Weights of a small GPT-style language model, trained from scratch on English Wikipedia.
Size: width 160, vocabulary 2048, 9.1M parameters.
Architecture: RMSNorm before each block, rotary positions, no biases in attention or MLP, local attention windows, gated attention, hashed n-gram embeddings, an embedding shortcut, learned residual scales, weighted sums over earlier layers, capped logits.
Training: 170M tokens, 10474 steps.
Each number is 128 + 24 x the weight over its row's rms, rounded and kept within 0 to 255. Layers, rows and columns count from 0. The size above them is the row's rms in percent of the matrix's.

# layer 2 MLP up, 512x160, rms 0.151, rows 86-152, columns 0-31
size [ 99 102  96 106 110 102 103 105  98  96 103  96 101 103 100  96 102  94 108 102 104  90 101 105 101  98  97  98 105 104 101  97  94  91  97  97 102 103  91 103  99 107 103  96  99  99  91 103  97 104 107 100  93 101 101 101 103  95 103  92  97  98 102 102  94  94 100]
[[ 95 147  92 143 110 143 108 125 149  92 121  94 123 151 137 120  85 103 125 123 158 184 152 129 120 140 114 125 132 130  89 119]
 [148 139 167 128 116 126 168  92  79 139 127 152 164  97 167 143  94 102 153 101  73 120 104 153 150 132  93 106 110 154 161 118]
 [139 146 136 115 137 126 163 113 129 159 102 147 125  94 110 121 161 154 131 117 100 106 105 136 109 159 115 156 107 136 139 115]
 [ 91  76 147  79 112 143 124 111 152 105 143  65 152 113 101 117 128 149 149 118 112 148 142 161 145 112 134 119 129 169 111 119]
 [137  88 147 110  86 104 143 138 129 126 126  79 142 165 114 135 125 103 120 129 155 119  95 104 110 133 107 148  90 101  94 164]
 [142 117 117 126 157 105  96 143  95 125 126 139 147 145 108 123 124 106 119 100 159 121 140 116 145 149 105 130 133 131  72 107]
 [113 102 176 137 109 157 144 136 137 158 149 115 159 137 131 155 111 132 123 114 129 136 145  94  97 145 119 121 119 177 108 141]
 [117 121 174 125  92 139 123 130 146 102 116 115 144 150 136 155 122 138 104 121 102 117 110 134 162 152 137 113 153 164 132 163]
 [120 155 120  85 115 128 110 115 127 119 134 146 124 104 121 120 142 162 155  91 124 114 125 132  66 131  90 133 129 153 120 136]
 [164 137  89 154 153 155 118  85  76 131 138 160 109 113 111 147 104 158  83  94 117 123 149 173 102 111 155 151 150 115  94 122]
 [117 123 161 141 135 135 103 168 124 121 133 113 160 100 111 104 159 113  75 146 142 141 108 128  95 113 124 127  88 115 153 163]
 [146 123 152 156 150 137 153 123 118 144 171 113 155 116 132 180 119 143  74 120 115 120 112 100 150 127 144 146  84 123 154 111]
 [154 122 132 133 129 114  89 128 114 109 102 139 146 169 127  97 133 138 137 106 133 115 107 118  92 110 151 139 107 106 142  89]
 [ 89  78 118 150 104 141 108 146 145 144 112 149 112  99 158 104  98 149  96 143 151 101 139 115 124 125 135 180 115  48 140 103]
 [147 128  97 112 111 111 127 137 169 128  83  84 126 125 110 117 143 169 137 145 141 152 169 138 127 156 134 107 116 142 147 151]
 [ 77 116 106  96 132 119 121 112 135 124 140 121 139 117 137 137  68 133 117 106 161 129 136 147 155 117 118 100 126 139 141  84]
 [119  98 140 130 147  94 161 101 170 124 129 141 140  82  89 108 192  96 105 178 139  99 137 131  99 138 135 121  92 140 155 125]
 [112 131 129 136 108 101 132 127 130 153 137 111 126 101 171 112 129 174 117 105 126 132 144 157 112 156 110 147  91 143 112 117]
 [118 145 151 104 127 116 100 116  65 173 144 157  94 114 122 146  96 120  92 123 121 119  92 134 102 119  77 139 141 138  85 145]
 [112 165 156 151 145 145 150 127 124 138 117 134 114  83 133 124 165 132 128 164 128 135 129 149 110 134  79  91  80 152 171  84]
 [164 164 164 138 109 108 155 124 108 115 123  91 109  94 139 151 122 103 119 115 106 124 123 172 142 114 133 119 119 114 111 113]
 [181 161 110 120 121 122 181 157 111 112 110 198 147 103 173 148 122 160 148 131  97 133 148 151 148 166  97 134  98 135 146 113]
 [134 132 133 110 113 103 126 153 116 126 132 135 153 145 143 135 143 148 125 132 134 127 166 171 161  98 136 143 115 157 163 110]
 [143 140 103 159 172 101 120 114  74 167 125 111 119 138 121 105 119  85 144 155 151  93 122 118 156  89  96 107 142 101 131 144]
 [144 127 122 129 122 144 153 122 103 110 143  94 116 125 153 181 115 131 126 148 162  67 160 141 160 143 127 136 136 132 125 120]
 [109 112  88 104  89 129 130 100  88 100 167 111 159 138 112 131 114 131 136  98 133 120 132 113  98 109 125 182 130 128 111 119]
 [ 85 135 180 106 109  69 129 181 100 130 119 108 167 125  71 142 134 110 157 127 104 137 105 146 112 137 149 150 132 104 121  92]
 [ 81 150 132 111 123 103  86 129 127 180 128 118 105 196 120 156 108 168 174 152  98 109  69 132 118 141 159 157 125 115 128  90]
 [111 119 166 162 116 156 180 132 151 124 123 133 154 131 115 135 145 103 145 111  79  88 114 118 146 160 126 125 154  86 126 123]
 [126 141 109 101 153 107 100 137 154  86 145 144 145 120 158 113 110 110 108 123 130  88 122 139 136 100 117 158 113 123 101 115]
 [134 122 125 124 136 105 125 115 132 109 110 131 107 138 146 112 128 132 138 165 121 149 144 105 125 114  92 135  95 129  83 142]
 [120 121 128 165 137 116 139 125 157 132 174 108 123 177 105 139 145 134 195 129 123  95 151 116 130 133  90 172 174 148 133 112]
 [128 109 152 107 152 134 105 119 148  68 125 142 160 111 162 128 151 108 177 108 120 124 120 145 122 142 134 119  96 191 138 143]
 [133 123 102  94  93 119 138 108 173  85 122 103 146 137 146 140 134 126 148 141 162 122 157 125 150 178 111 153 162  96 128 144]
 [159 110 100 114 152 116 110 139 154 113  83 127 126 131 121 123 130 120 140 161 163  94 150 132 109 140 146 134 107 116 137 142]
 [ 99 142 136 118 150 112 137 159 168 115 163 131 148 147 130 111 131 132 115 140 110 129 106 119  96 158 136 130 116 159 142 104]
 [ 96 153 107 111 133 151 169 166 121 173  81 144 126 110 135 108 103 109 129 111 109 114 162 135 128  63 117 110  95  97  80 142]
 [159 140  56 137 107 112 127 108 125 118 116 136 124 150 137 130 144 124 137 133 126 131 123 128 138 129  84 103 102 130  93 134]
 [107  76 127 146 136 176 145  82 165 163 110 102  93 169 139 117 123 117 133 115 120 106 116 107 121  96 119 101 121 120 150 133]
 [166 137 159 151 128  97 105 138 184 146 124  77 105 138 130 125 141 139 164  87 133 146 190 177 107 121 132 103 101 121 136 115]
 [149  74 123 116 134 150 142 133 148 157 169 137 111 156 106  95 112 158 152 116  95 170  92 122  95 104 107  90  92 107 112  84]
 [107 149 132 126  96  91 141 127 128 133 152 146 136  96 132 145 100 139 105 133 156 134 101 146 157 122 116 133 138 119 140 137]
 [108 131 149 171 152 138  88 115 121 119 117  96 125 117  90 105 121 110 103 120 140 160 136 160 187 140 104  96 138 119 120 161]
 [122 115 141 141 147 110 109 120 139 129 151 162 129 137 154 135 110 141 120 118 141 105 129 105 132 164 149 158 130 100 141 103]
 [102 123 144 158 143 156  92 103 135 144 131 132 102 137 100 165 134 153 145 129 148  82 156 101 129 154 165 130 153 141 112 105]
 [111 107 123 108 161 123 114 143 141 145  65 142 131 164  93 103 115 133 127  91 115 120 137 142 125  92 105 123 136 135 122  75]
 [146  71 129 153  87 137 142 134 148 129 169 162 140 128  91 156 149 148  84 116 113 133 126 124 157 124 119 155 154 162 134 126]
 [114 141 140 103 120 164  89 117 137  79 144 125  83 105 107 118 139 123 123 126 145 108 132 127 131 139 136 125 121  87 106 135]
 [150 202 138 201  70 105 157 144 164 110 100 176  77 121 130 154 153 139 149 115 107 104 105 156  64 115 163 117  96  88 146 136]
 [134 149  92  99 136 122  97 108 115  90 125 129 117 126 132 131  86 138 131 111 113 121 110 109  80 123 150  89 108 152 126 159]
 [ 83 133 168  95 104 130 133 110 162 154 153 120 120 148  76 112 103 123 118 123 141 149  93 102 147 142 142 144 132 157 159 135]
 [179 165 138 134 124 121 118 140 130 109  98 159 158 139 123 121 142 135 151 107 113 135 104 139 106 142 171 109 127 156 146 140]
 [ 77 122  94 130 104 129 130 154 173 123 114 125 129 111 112 139 113 154 145 127 143 151 109 177 148 165 156 129 121 113 175 160]
 [163 162 187 109 116 122 145 112 137 142 126  95 103 135 144 159 145 120 143 133 112 126 174 122 151 101 118 111 146 155 146 117]
 [121 122 175 138 187 112 141 155 111 155 147 160 191 142 156 123 113 159 145 179 139 151 146 111 120  92 109 143 129 127 158 144]
 [160 134 170 129 150 144 127 110 106 145 145 119  96 141 166 126 147 122  92 146  85 158 130 131 139 145 134 105 132 105 103 125]
 [120 142 154 103 146 137 102 111 134 134 162 173  61 127 138 145 122 137 159 144  93 120 142  93 146 123 111 111 125 158 133 132]
 [146  90 130  98  85 103 128 112 132 135 134 154 156 101 111 139 142 123 126 135 144 168 116 145 114 134 125 183 157  82 115  88]
 [160 143 124 112 110  75  61 138 114 163 132 101 141 120 134 157 164 159  89 136 124 133 115 127 120 106 134 112 135  91  77 137]
 [ 86 115 166 133 127  96 102 140 161 123 114 139  85 110  94 117 143 155 106 206 143 136 141  81  95 104 103 129 132 158 129 133]
 [123 133 158 103 176 149 127 120 128 111 137 150 123 141 114 120  97 122 120  99 114 166 121 183 126 137 108 134 148 115 116 128]
 [177 103 130  96 124 167 124 106 101 142  89 176 122 131 145 114 137 104 144 148 136 113 117 193 113 126  89 132 104 153  92 150]
 [118 102 146 122 123 132 132 126 143 151 126 166 126 116 119 156 144 131 132 161 144 116 111 156 124 127 100 102 136 127 147  77]
 [141 136  96  83 136 105  96 146  73 166  98 109 135 119 122 158 155 108 127  98  97 109 131  94 110 112 122 125 136  96  97 107]
 [113 137 108 105 104 122 130 102  82 189  98 143 115  90 111  51 133 151 130  92 151 126 111 121 124 113 143 132 111 116 166 118]
 [155 161 148 110  90 130 172  89 102 103 136 154 119  82 178 203 191 141 124 109 148 109 119 137 150 137 130 136 106 145 140 106]
 [145 108 184 139 103 119 108  98  85 142 123 102 151 107  83 115  98  94 152 108 121 102 125 169 144 131 108  78 149 117 116 126]]
# layer 2 MLP down (transposed), 512x160, rms 0.0439, rows 86-152, columns 0-31
size [107 101 104  87 103  86  91  95 101 108  93  95  97  95  84  96  99 102 104 114 101 111 100  96 103  93  94 120 109  98  99 107 115 100  93 100  95  97 106 112 117 108  97 107 102 101 101  94 115 116 102 106  98  92  98  84 100 122  99 102 109  96  89 102  97  87 112]
[[ 89 135 110 159 132 125 105 101  68 136 134 122  72 127  83  85  91 135 119 136 146 171 141 126 151 164 127 121  99 128 137 145]
 [117 116 161 164 134 159 117 123  98 128  99  90 115  93 152 130  59 103 124 121 124 163 135 101 110 118 147 126 126  98 128 154]
 [171 133  84 159 111 120 150 119  97 115 138 119  95 135 151 140 125 120 134 105 112 125 140  95 154 130 129 141 209  95 129  98]
 [123 132 130 103 134 135 132  99 127  79 140 128 141 105 153 123 115  99 115 115 152 138 154 137  84 127 110 135  90 120 118 163]
 [135  80 155 123 137 115 140 106 138 126 119 159 160 155 140 126 123 115 160 128 185 150 147  99  80 149 143 131 124 108 186  96]
 [141 148 155 140 121 186 138 135 114 132  97 121 135  91 147 120  74 119 161 102 142 133  86 104 120  83 102 160 133 142  95 116]
 [116 110 120 171 147 110 143 148 142 160 149 121 154 155 114 111 155  89 140 128 119 139 131 134 165 153 109  85 105 171 133 137]
 [ 82 128 113 124  91 115 106 104 157 160 130 112 117 144 118 185 123 122 131 114 111 108  81 137 149 134 130 151 119 179 139 129]
 [135 128 134  70  98 121 173 132 117 134 138 113 115 168 110 110 147 106 173  96 157 104 106 117 154 122 152 135 108 109 106 128]
 [134  94 142 145 133 112 141 147 149 108 129 145 148  63 129 101 173 115 165 132 124 126 102 100 133 139 156 159 102 152 103 151]
 [124 167 118 168 113 107 129 129 103 158 135 140 127 159 141 147 132 155 125 107 128 108 101 171 123 129  90 130 113 137 105 127]
 [123 118 131 149 124  96 125  72 173 114 104 104 149 126 100  95 115 124 128 119  92 107 141 194 130 171  94 110 104 121 133 116]
 [139  75  83 168 108  97 127 107 126 118 144 159 124 122 140 111 153 124 102 137 113 165 144 132  84 136 150 140 130 104 138 114]
 [159 101 146 135 134 159 190 129 124 134 158  93 119 131 131 155 155 103 149 135 129 128 131 128 138 113 138 135 143 103 144  86]
 [138 107 141 160 140 147 137 106 125 130 141 133 113 114 156 142 142 153  95 150 132  99 122 139 161 120 103 198 131 142 123 125]
 [146 135 169 159 140 128 132 147 132  98 150  94 111 127 111 108 160 105  73 133 120 118  79 105 177 134 146  93 173 132  90 113]
 [169 151  85  98 134 136 111 109 130 142 149  93 116 135 151 113 116 135 137 115 122 127 149 123 151 117 110 112 128 120 123 135]
 [126  96 167 132 116 158 125 130  94 141 137  94 111 134 160 139 120 139 121  96 111 122 137 142 153 151 145 140  95 174 143 145]
 [125 101 141  82 142 103 164 154 160 137 150 105  97 137 100 112 114 143 159  88 153 101 110 166 140 151 145 135 112 177 137 133]
 [140 137 136 117 129 116 127 123 137  66 142 118 108 108 145 102 142  93 123  88  74 132 113 142 127 153 133 175 164 140 204 145]
 [ 78 141 129 121 161 174 132  92 143 145 161 149 101 157  83  95 164 135 138 123 139 105 151 121 108 111  74 147 101 136 115 143]
 [123 119 136 117 127 114 105  77 113 143 171 113 109 135 125  83 148 130 154 137 125 137 156 142 119 111 109 145  87  98 154 168]
 [120 131 123 117 155 149  96 153 111  87 149 111 140 112 170 143 151 140 123  99 121 111 112 142  87 148 146 147 140 122  99 134]
 [129 159 134 122 139 121 121 100 139 124 157  98 131 119 144 138 129 147 164 108 129 154 113 127 100 103 128 157 143  99  84 125]
 [163 124 123 122 130 126  97 119 133 130 113 117 161  88 144  95 115 128 165 119 148 121 136 127 139 115 173 167 157 136 105 104]
 [118 158 109 146 105 109 126 119 105 110 112 117 124 127 117 138 125 122 108 120 111 123 136 109 119 112 133 108 139  93 120 151]
 [167 158 102 172 169 147  96  79 149 150 137 138 157 147 115 154 147 125 133 111 127 155  93 142 161 153 160 145 170  74  96 122]
 [ 87 122 123 166 104 154 142 143 154 120 130 141 137  66 113 100 140 140 149 114 148 138 132 124 155 111 147 122 125 121 157 106]
 [169  96 150 117 145 138 148 132 137 168 111 111 141 139  93 129 158 138 111 164 154 129 124 155  95 142 119 143 113 125 140 120]
 [146 100 144 106 124 155 126  96 118  96 141 141 112  97 117 115 129 170 153  79 170 130 140 135 122 133 136 129 155 139  88 128]
 [115 125 131 151 131 113 157 138 150 135 116 128 149 144 108 171 103  90 112 105  92 144 138 105 126 155  91 102 134 154 136 135]
 [121 129 124 190 133 121  97 134 104 158  82 118 111 157  82 101 150 116 102 120 124 112 137 111 124 112 164 137 138  84 156 123]
 [148 156  91 104 142 150  94 120 119 116 122 122 165 164 170 157  99 146 172 155 129  86 117 117 139  84 133 113 153 175 153 146]
 [ 95 137  93 107 117 144 164 150 144 138 131 128 140 154 182  99  95 148 137  59 110 101 123  91 156 114 134  96 129 155 147 117]
 [118 132  92 120  92 160 104 115 120 128 114 128 115 141 160 119 144 124 118 124 140 115  97  83 136 135 118 120  51 125 166 151]
 [129 121 119  98 140 139 160 121 108 116 162 116 132 138 127 134 123 102 117 141 155  83 123 194 144  75 134  98 130 133 136 108]
 [149 113  74 165 136 138 118 134 160  90 134 119 115 145 171 162 127 109 118 135 149  90 167 135 130 111 118 143 121 139 124  93]
 [ 97  83 167 156 141 143  83 130  67  81  92 101 126 181 106 101 127 141 155 123  65 134 124 108 124 143 142 134  80 112  95 127]
 [187 138  99 121 116  93 110 145 148 129 150 123 160  95  93 109 137 147 147 127 104 144  92 141  63 100 162 149 100 109 109 124]
 [118 110 132 154 116 130 168 155 112 128  97  89 150 132 124 132 167 164  86 114 146 142 217 108 137 111  91 144 109 145 103 126]
 [126 141 106 108 126 120 129 138 147 169 141 130 126 107  87 110  66 128 107 136 129 129 114 131 130 136 158 147 138 144 180 127]
 [123 112 116 144 154  76 104 176  82 121 117 102 108 178 105 105 120 143 129 118 153 100 141 172  89 151 117 164 169 124 151 139]
 [125 169 106 111 160 129 119 129 136 126 147 134 121  82 137  99 148 114 149 147 123  79 143  81 127 150 124 137  89  98 127 135]
 [155 145  90 171 192 102 107 158 165 148 108 116 104 129 139 147 135 145  83 108  96 123 115 136 134 132 112 165 118 140 151 146]
 [111 145 142 125 117 144 153  77 173 130 108 129 118 156 139 124 130 182 104 112 159  99 118 115  90 107 105 107  94 103 131 113]
 [122 135 122  93 115  93 115 114 121 116 146  97 167 147 101 132 141 104 144 117 150 138  99 155 125 120 136  97  99 131 175 127]
 [136  75 147 138 153 114 166 133  98 119 110 130  68 172 141 143  86 155 147 155 147  68 101 123 145 128 140 112 115 132 134 124]
 [132 116 162 146  87 113 127 127 104  77 157 181  92 146 107  86 155 125 129 128 108 141 142 125 107 126 141 143 161 145 155 128]
 [ 91  97 118 120 176 113 120 137 110 125 149  90 158 137 178 134 101 102 138 138 166 124 104 126 168 112 155 147 154 148  91  91]
 [161 104 136 136 119 139  96 132  97 122 101 105 147 155  66 153  86 125 105 146 117 125  95 161 119 136 135 119 141 128 104  82]
 [149  86 128 154 168 149 140 113 165 146 140 142 162 175 129  99 156 115  77 136 110 123 133 127 141 131 147 122 120 176 147 140]
 [154 136 141 119  98 138 102 126  88  95 124 123 158 124 111 144 158 163 108  77 103 126 100 131 115 129 125 126 155  89  99 136]
 [122 149 142 151 155 136 133 154 173 150 142 120 170 188  93 119 114  76 147 118 102 114 146 119 119 134  95  96 149 124 128 107]
 [124  99 130 137 124 167 136 138 157 117  95  75 129 146 145 109 119  76 109 125 116 130 132 131  89 179 141 126  84 134 132 114]
 [152 135 141 111 109 143 132 101 125  71 148 126 158  90 135 118 160 107  89 136 145 146 121 116 135 136  83  59 136 118 120  98]
 [149 133 164 106 136 108  92 104 110 100  97 148 106 132 116 128 137 154 110  72 120 136 140 122 135 143 128 130 154 130 113  99]
 [114 111 121 143 133 118 110 139 103 113 125 143 113 136 127 136 162 155 141 125 125  86 102 129 138 113 114 129  78 168 138 133]
 [139 143 101 107 142 161 137 154 111  91 154 128 113 141 148 119 121 126 166 123 130  92 131  96 126 161 152 127  97 134 117 169]
 [141 151 101 148 158 150 104 171 119 124 159 113 136 151 146 123 121 156 141 113 119 126 155 123 118 121 143 166 134 153 145  94]
 [136 130 140  90 160 165 166 141 172 132 117 128 135 140 179 144 111 119 129 115 118 149 117 126 126 128 119 140 120 115 149 116]
 [104 112 134 154 158  91 157 105 122 128 138 152 134 123 115 130 168 129  81 151 122 173 105 137 106 126 126 143 112 183 100 174]
 [143 139 128 109 103  97 127 118 120 111 135 167 116 214 156 135 105 120 111 139  93 105 123 180 159 146 100 122 127 135 164 161]
 [ 89 145 147  86 146  73 149 131  90 117 130 156 126 130 143 147 123  93 131 118 162 155 118 138 119 123 108 144 146 112 111 102]
 [171 102 136 101 111  99  91 138 122 140 137  89 141 164 130 116 114 118 138 104 123 124  98 121 149 166 172 120 148 148  64 104]
 [ 95 128 110 126 104  97 114 189 182 127 133 114 104 164  68 133 141 136 116 123 130 133 149  99 140 105 191 132 141 164 133 120]
 [157 144 141 108 121 127 175  94  98 137 140  83 151 158 123  96 145 127 137 116 142  93 134 161 133 171 171 137 102 140 104 118]
 [120  93  90 172 142 137 154 136 134 127 176 139 106 127 146 192 112 164 140 111  88 123 143 144 149 144 162 118  90 127 104 136]]
# layer 2 MLP gate, 512x160, rms 0.143, rows 87-152, columns 0-31
size [101 106 100 109 100 108 101  99 101 103 101 105  99 101  95 104 103 103 106 105  99 100 111 102 101 101 103 101 103  99 101  92  91 101  87 102 102  86  93  97 107 103  97  99  99  92 103  87 105 100  97  98 104  97 102 104 101 104  93  98  97  99 100  96  96 101]
[[124 114 107 106 148 117 151 137 140 120 129  83 117 141 125 102 143 163 134 115 136 108 134 159 110 157 145 201 107 149 116 121]
 [111 129 157 141 113 100  93 121 147 116 181 121  96 125 135 116 141 148 126 153 155 131 148 128 109 167 136 107 151 123 116 113]
 [101 125  97 114 115 158 169 123 148 100 128  95 153 136 138 123 117 106 144 170 121 126 124 125 125 130 115 109 139 148 144 118]
 [151  74 120 128 118  93 161 117 116 140 109 143 203 112 161 107 134 138 138 138 148 141 169  88 130 125  99 121  71 121 117 113]
 [138 101 133  67 125 120 130 134 110 160 142 181 137 114 130  89 147 150 121 133  90 150  91 106 117 147 108 102 118 126 162 101]
 [147 165 134 129 164 123 123  84  86  72  97 150 142 119 142 126 124 127 130 102 131 131  94 140 124 150 117 142 147 158 132 116]
 [144 136 167 184 117 164 113 151 104  95 142 136 115 170 120 121 139 122 140 137  80 131 150  97 106 160 124 131  97 127 125 123]
 [135 143 165 145 202 147 148 131 129 104 133  91 132 157 121 171 159 120 118 135 124 160 183 126 145 113 107 160  98 106 153  94]
 [124 132 177 116 107 141 128  77 117 114 129 139 121 150 141 122 127 111 136 115 123  99 101 119 107 137 148 111 118  99 152 162]
 [128 106 107 105 102 146 110 163 109 113 129 119 129  81 149 124 152 110 135 145 150 161 105  99 107 109 157 127 101 164  92 134]
 [ 55 123 158 128 135 150 128 146 103  95  96 165 177 129 137 135 131 113 173  80 127 153 126 172  98 101 140 129 116 123 104 156]
 [105 175 133 107 142 133 154 148 130 149 171 131 156 154 126 112 106 147 157 158 120 140 135 118 119 168 121 146 143 103 187 175]
 [150 156 146 176  83 141 120 124 138 123 133 132 139 126 164 145 162 178 106 114 109 163 121  81  98 141 144 165 103 129 175 119]
 [132 130 125 160 147 151 148 114 132 107 132 143 156  90 115 111 136 131 140 129 144 129 128 126 136  90  82 152 104 141 125 138]
 [126 151 126 105 110 145  91 133 135  99 135 149 154 167 135 127 156 144 148 123 125 127 138  96 172 125 129 103 151 114 154 136]
 [109 122 145 111 119 109 165 152 130 105  93 148 134  75 132 116 122 164  99 122 109  98 124 144 100 105  93 132 111 129 130 122]
 [116 128  75 106 158 161  89 103 161 145  63 134 138 135 136  87 139 166 136 143 151 155 157 155 119 125 171 129 136 108  94 144]
 [118 120 103 135 150 139  94 121 126 121 137 136 151 138 123 144 152 114 134 113 153 162 159 149 159 142 154 159 119 148 160 126]
 [135  89 136  98 150 103 146 132 143 178 123 119 126 120  53 120 114 127 123 152 144 132 136 158 111 111 148 163 146 165 108 119]
 [137 142 121 135 149 161 122 135 125 168  86 113  98 136  98  98 112 142 126 121 155 151 148 174 127 114 132 113 143 140 130  89]
 [162 114 114 112 199 120 140 150 124 115 138  77 139 138 104 107 139 150 154 147 189 133 154 154 126 113 132 123 119 105 137  97]
 [145 112 104 151  90 138 117 117  99 143 141 116 124 142 126 134 108 154  84 109 134 134 145 119 118 155 148 110  97 106 122  71]
 [152 105  81 113 116 122 139 155 109 146 119 142 150 116 165 103 123 105 135 137 124 106 110 152  79 118 147 144 116 160 110 107]
 [113 147 127  93 146 184 145 126 148 151 145 165  89 152 122 129 149 135 147 137 104 162 132 117 119 119 148 126 157 153 152 113]
 [119 109 145 117 118 119 151  82 114 148  71 157 127 166 146 130  96 144 117 106 165 152 138 114 167 114 134 101 123 123 127 117]
 [146 134 158 131 130 109 129 109 127 164  93 102 106 116  75 118 172 126 115 147  98 134 126 155 107 119 133 134  89  94 118 139]
 [195  82 109 110 167 163 146 119 151 103 161 142 174 161  96 130 116 136 114 112 144 141 131 108 153 128 138 147 141 154 142 101]
 [145 130 108 161 178 143 147 130 106  98 100 148 148 137  60 142 155  87 191 167 111 120 116 103 166 143 165 116 117 135 114 144]
 [118 155 145  95 123 115 122 145 124 124 127 162 151 136 156 103 153 118  98 134 139 167 139  90 103  91 129  85 114 112 166 148]
 [133 120 119 147 112 121 116 129 113 119 145 128 137 133 101 111 158  72 106 109 124 112 161 147 178 122 146  96 108 102 122 125]
 [132  99 116 137 107 143  83  94 119  87 136 119 109 134 145 134 118 157  87 112 112 126 102 123 143 116 129 145 132 182 126 107]
 [157 141 155 111 147 135 138 129 103 136 126 129 132  94 145 156 168 126 153 139 123 129 113 140 153 116 142 101  84 128 174 143]
 [139 108 127  91 108 110 107 129 115  96 100 145 129 118 135 118 139 159 129 153 118 133 151 119 170 152 112 157  96 145 134 132]
 [146 160 168 108 145 160 139 133 103 107 144 103 143 149 122 153 122 154 135 170 127  75 160 124 105 139 135 111 157 161 127 147]
 [ 70 119 133 119 118 151  88 127  97  87 137 136 136 174 156 172 118 143 107 108 146 121 125 126 135  77 137 113  97 111  94  99]
 [168 137 119  60  77 110 161 135 130 148 110 113 134 142 111 166 165 135 174 140 114 112 167 163 158 147 113 159 103 136 106 164]
 [129 119  71 122 139 127 149 163 149 145 120 118 138 132 105  97 115 133 132  90 161 129 146 158 103 153 113 171 137 124 151 136]
 [150 145  85 136 109 126 170 156 135 113 140 123 123 169 160 140 133 121 115 125  77 101 146 120 117 145 160 118 127 142 122 109]
 [178  83 134 133  89 169  96 112 103 118 121 161 141 156 145 159 139 147  98 111 131 133 129  98 135 105 131 145 114 162 173 161]
 [106 102 122 144 127 166 158 152 124 145 156 145 156 169 120 107 129 113 151 119 116 100 108 131 132 121 159  88 120 145 152 161]
 [122 134 114  78 135 104 132 154  91 157  86 101 167 145 134 134 141 137 142 103 156 121 128  84  96 111 137 116 107 161 131 138]
 [113 106 121 124 120 138 107 135 160 130 138 111 185 156 138 108 125 142 140 126 114 153 123 110 109 107 124 185 114 165 115  93]
 [126 135 153 118 190 128 132 105 169 108 117 121  87 149  97 114 122 150 116  95 116 144 109 122 136 168 162 116 130 127 172 128]
 [161  97 159 101 122 127  85 137 103  97 119 118 123  98 124 167 152 141 146 167 148 119 154 137 108 174 119 124  70 133 108  97]
 [119 109 144 152 104 126 154 129 139 105 117 114 133  91 118 109  96 151 121 141 158 180  97 124 116 154 124 176 111 121 165 143]
 [110 110 114 140 101 140 145 144 112 144 122 134 123 119 111  87 132 135 102 115 101 123 132 126  98  96 113 109  87 145 124 136]
 [142 124 143 133 135 146 154  93  97 139 161 147 165 140 145 138 101 118 132  92 147  90  95 119 104 106 158 138 120  86 110 121]
 [ 94 134  81 121 153 109 110 144  90 130 105 111 202 153 128 158 138 132 146 127 136 120 119 117 132 113 126  96 151 121 106 118]
 [ 93 146  90  99 174  75 127 150 131 139 146 121 152 146 164 140 124 172  97 128 143 123 125  95 111 137 156 137 155 115 165 128]
 [142 117 123 113 141 130  85 130 104 131 130 109 127 128 133 145  90 162 145  88 138  85 130 166 112 123 106  81 189 106 144 115]
 [107 101 116 126 152 109 146 149 143 158 156 117 171 143 139  97 128 105 109 138 155 119 113  93 129 170 124 125 132 107 127 130]
 [116 139 128 171 149 128 121 137 104 141 101 143 140  97 111 144 159 138 130 103 126 163 134 126 143 101 146 115  95 126 163 159]
 [116  87 124 155 149 140  80  93 116  81 175 139 110 179 180 138 130 115 150 123 125 102 126 152 134 168 118 120 123 143 114 175]
 [ 95 142 173 115 159 101 128 153 134 159 144 136 126 142 110 156 180 155 146 125 124 101  97 102 143 140 112 162 158 135  92 123]
 [113 147  91 111 159 110 152 126 156  98  68 127 160 108 137 159 120 148 120 155 117 169 121  98 110 115 119 113 145 115 161 163]
 [129  83 103 107 109 141  47 194 135 124 136 113 153 114 141 168 102 157 123 157 185 124 121 143 138 113 158 148 124 150 119 141]
 [115 111  97 114 118 155 142 158 151 173 103 129 161 166  93 124 141 100 136 130 157 147  92  82 137 135 124 114 142 127 155 142]
 [136  83 145 120 149 159  76 163 162 101 159 114 123 140  97 126 140  89 145 131 116  98 103 103 108 102 124 142 142 185 107 154]
 [125 121 140 150 140  96  81 162 172 144 115 112 130 115 140 122 165 141 135 142 130  94 127 138 125 153 128  94 112 145 161 133]
 [118 107 128 162  96 112 138 169 140 109 114  98 136 145 122 135 143 124 144 161 121  91 145 146 143 207 105 144 128 161  98 128]
 [168  88 139 117 148 144 120 120  93 109  79 165 147 147 144 117 147 111 167 124 124 125 109 170 113 155 121 137 146 170 148 128]
 [129 107  77 124 182  94 147 134  90 128 100 100 139 107 104 120  93 128 142 129 159 159 104  51 101 104 132 103 134 125  96 103]
 [157 108 101 137 122 141 101 103 101 126  82 116 135 139 148  99 124 129 136 140 110 129 105 156 126 143 130 101 166 130 113 109]
 [169  91 147 131 113 136 124 124  95 137 136 125 174 129 132 123 135 173 117 100 130 161  87 101 106 111 154 130 109 145 115 135]
 [160 154 117 145 125 141 105 108 143  91 169  72 115 125 147 161 177 125 154 137 131 132 110 134  94 128 114 125 113 131 115 105]
 [165  82 111 109 133 122  97  89 129 102 169 102 100 141 124 118 133 144 119 162 136 119 122  75 126 103 143 164 102 111 129 133]]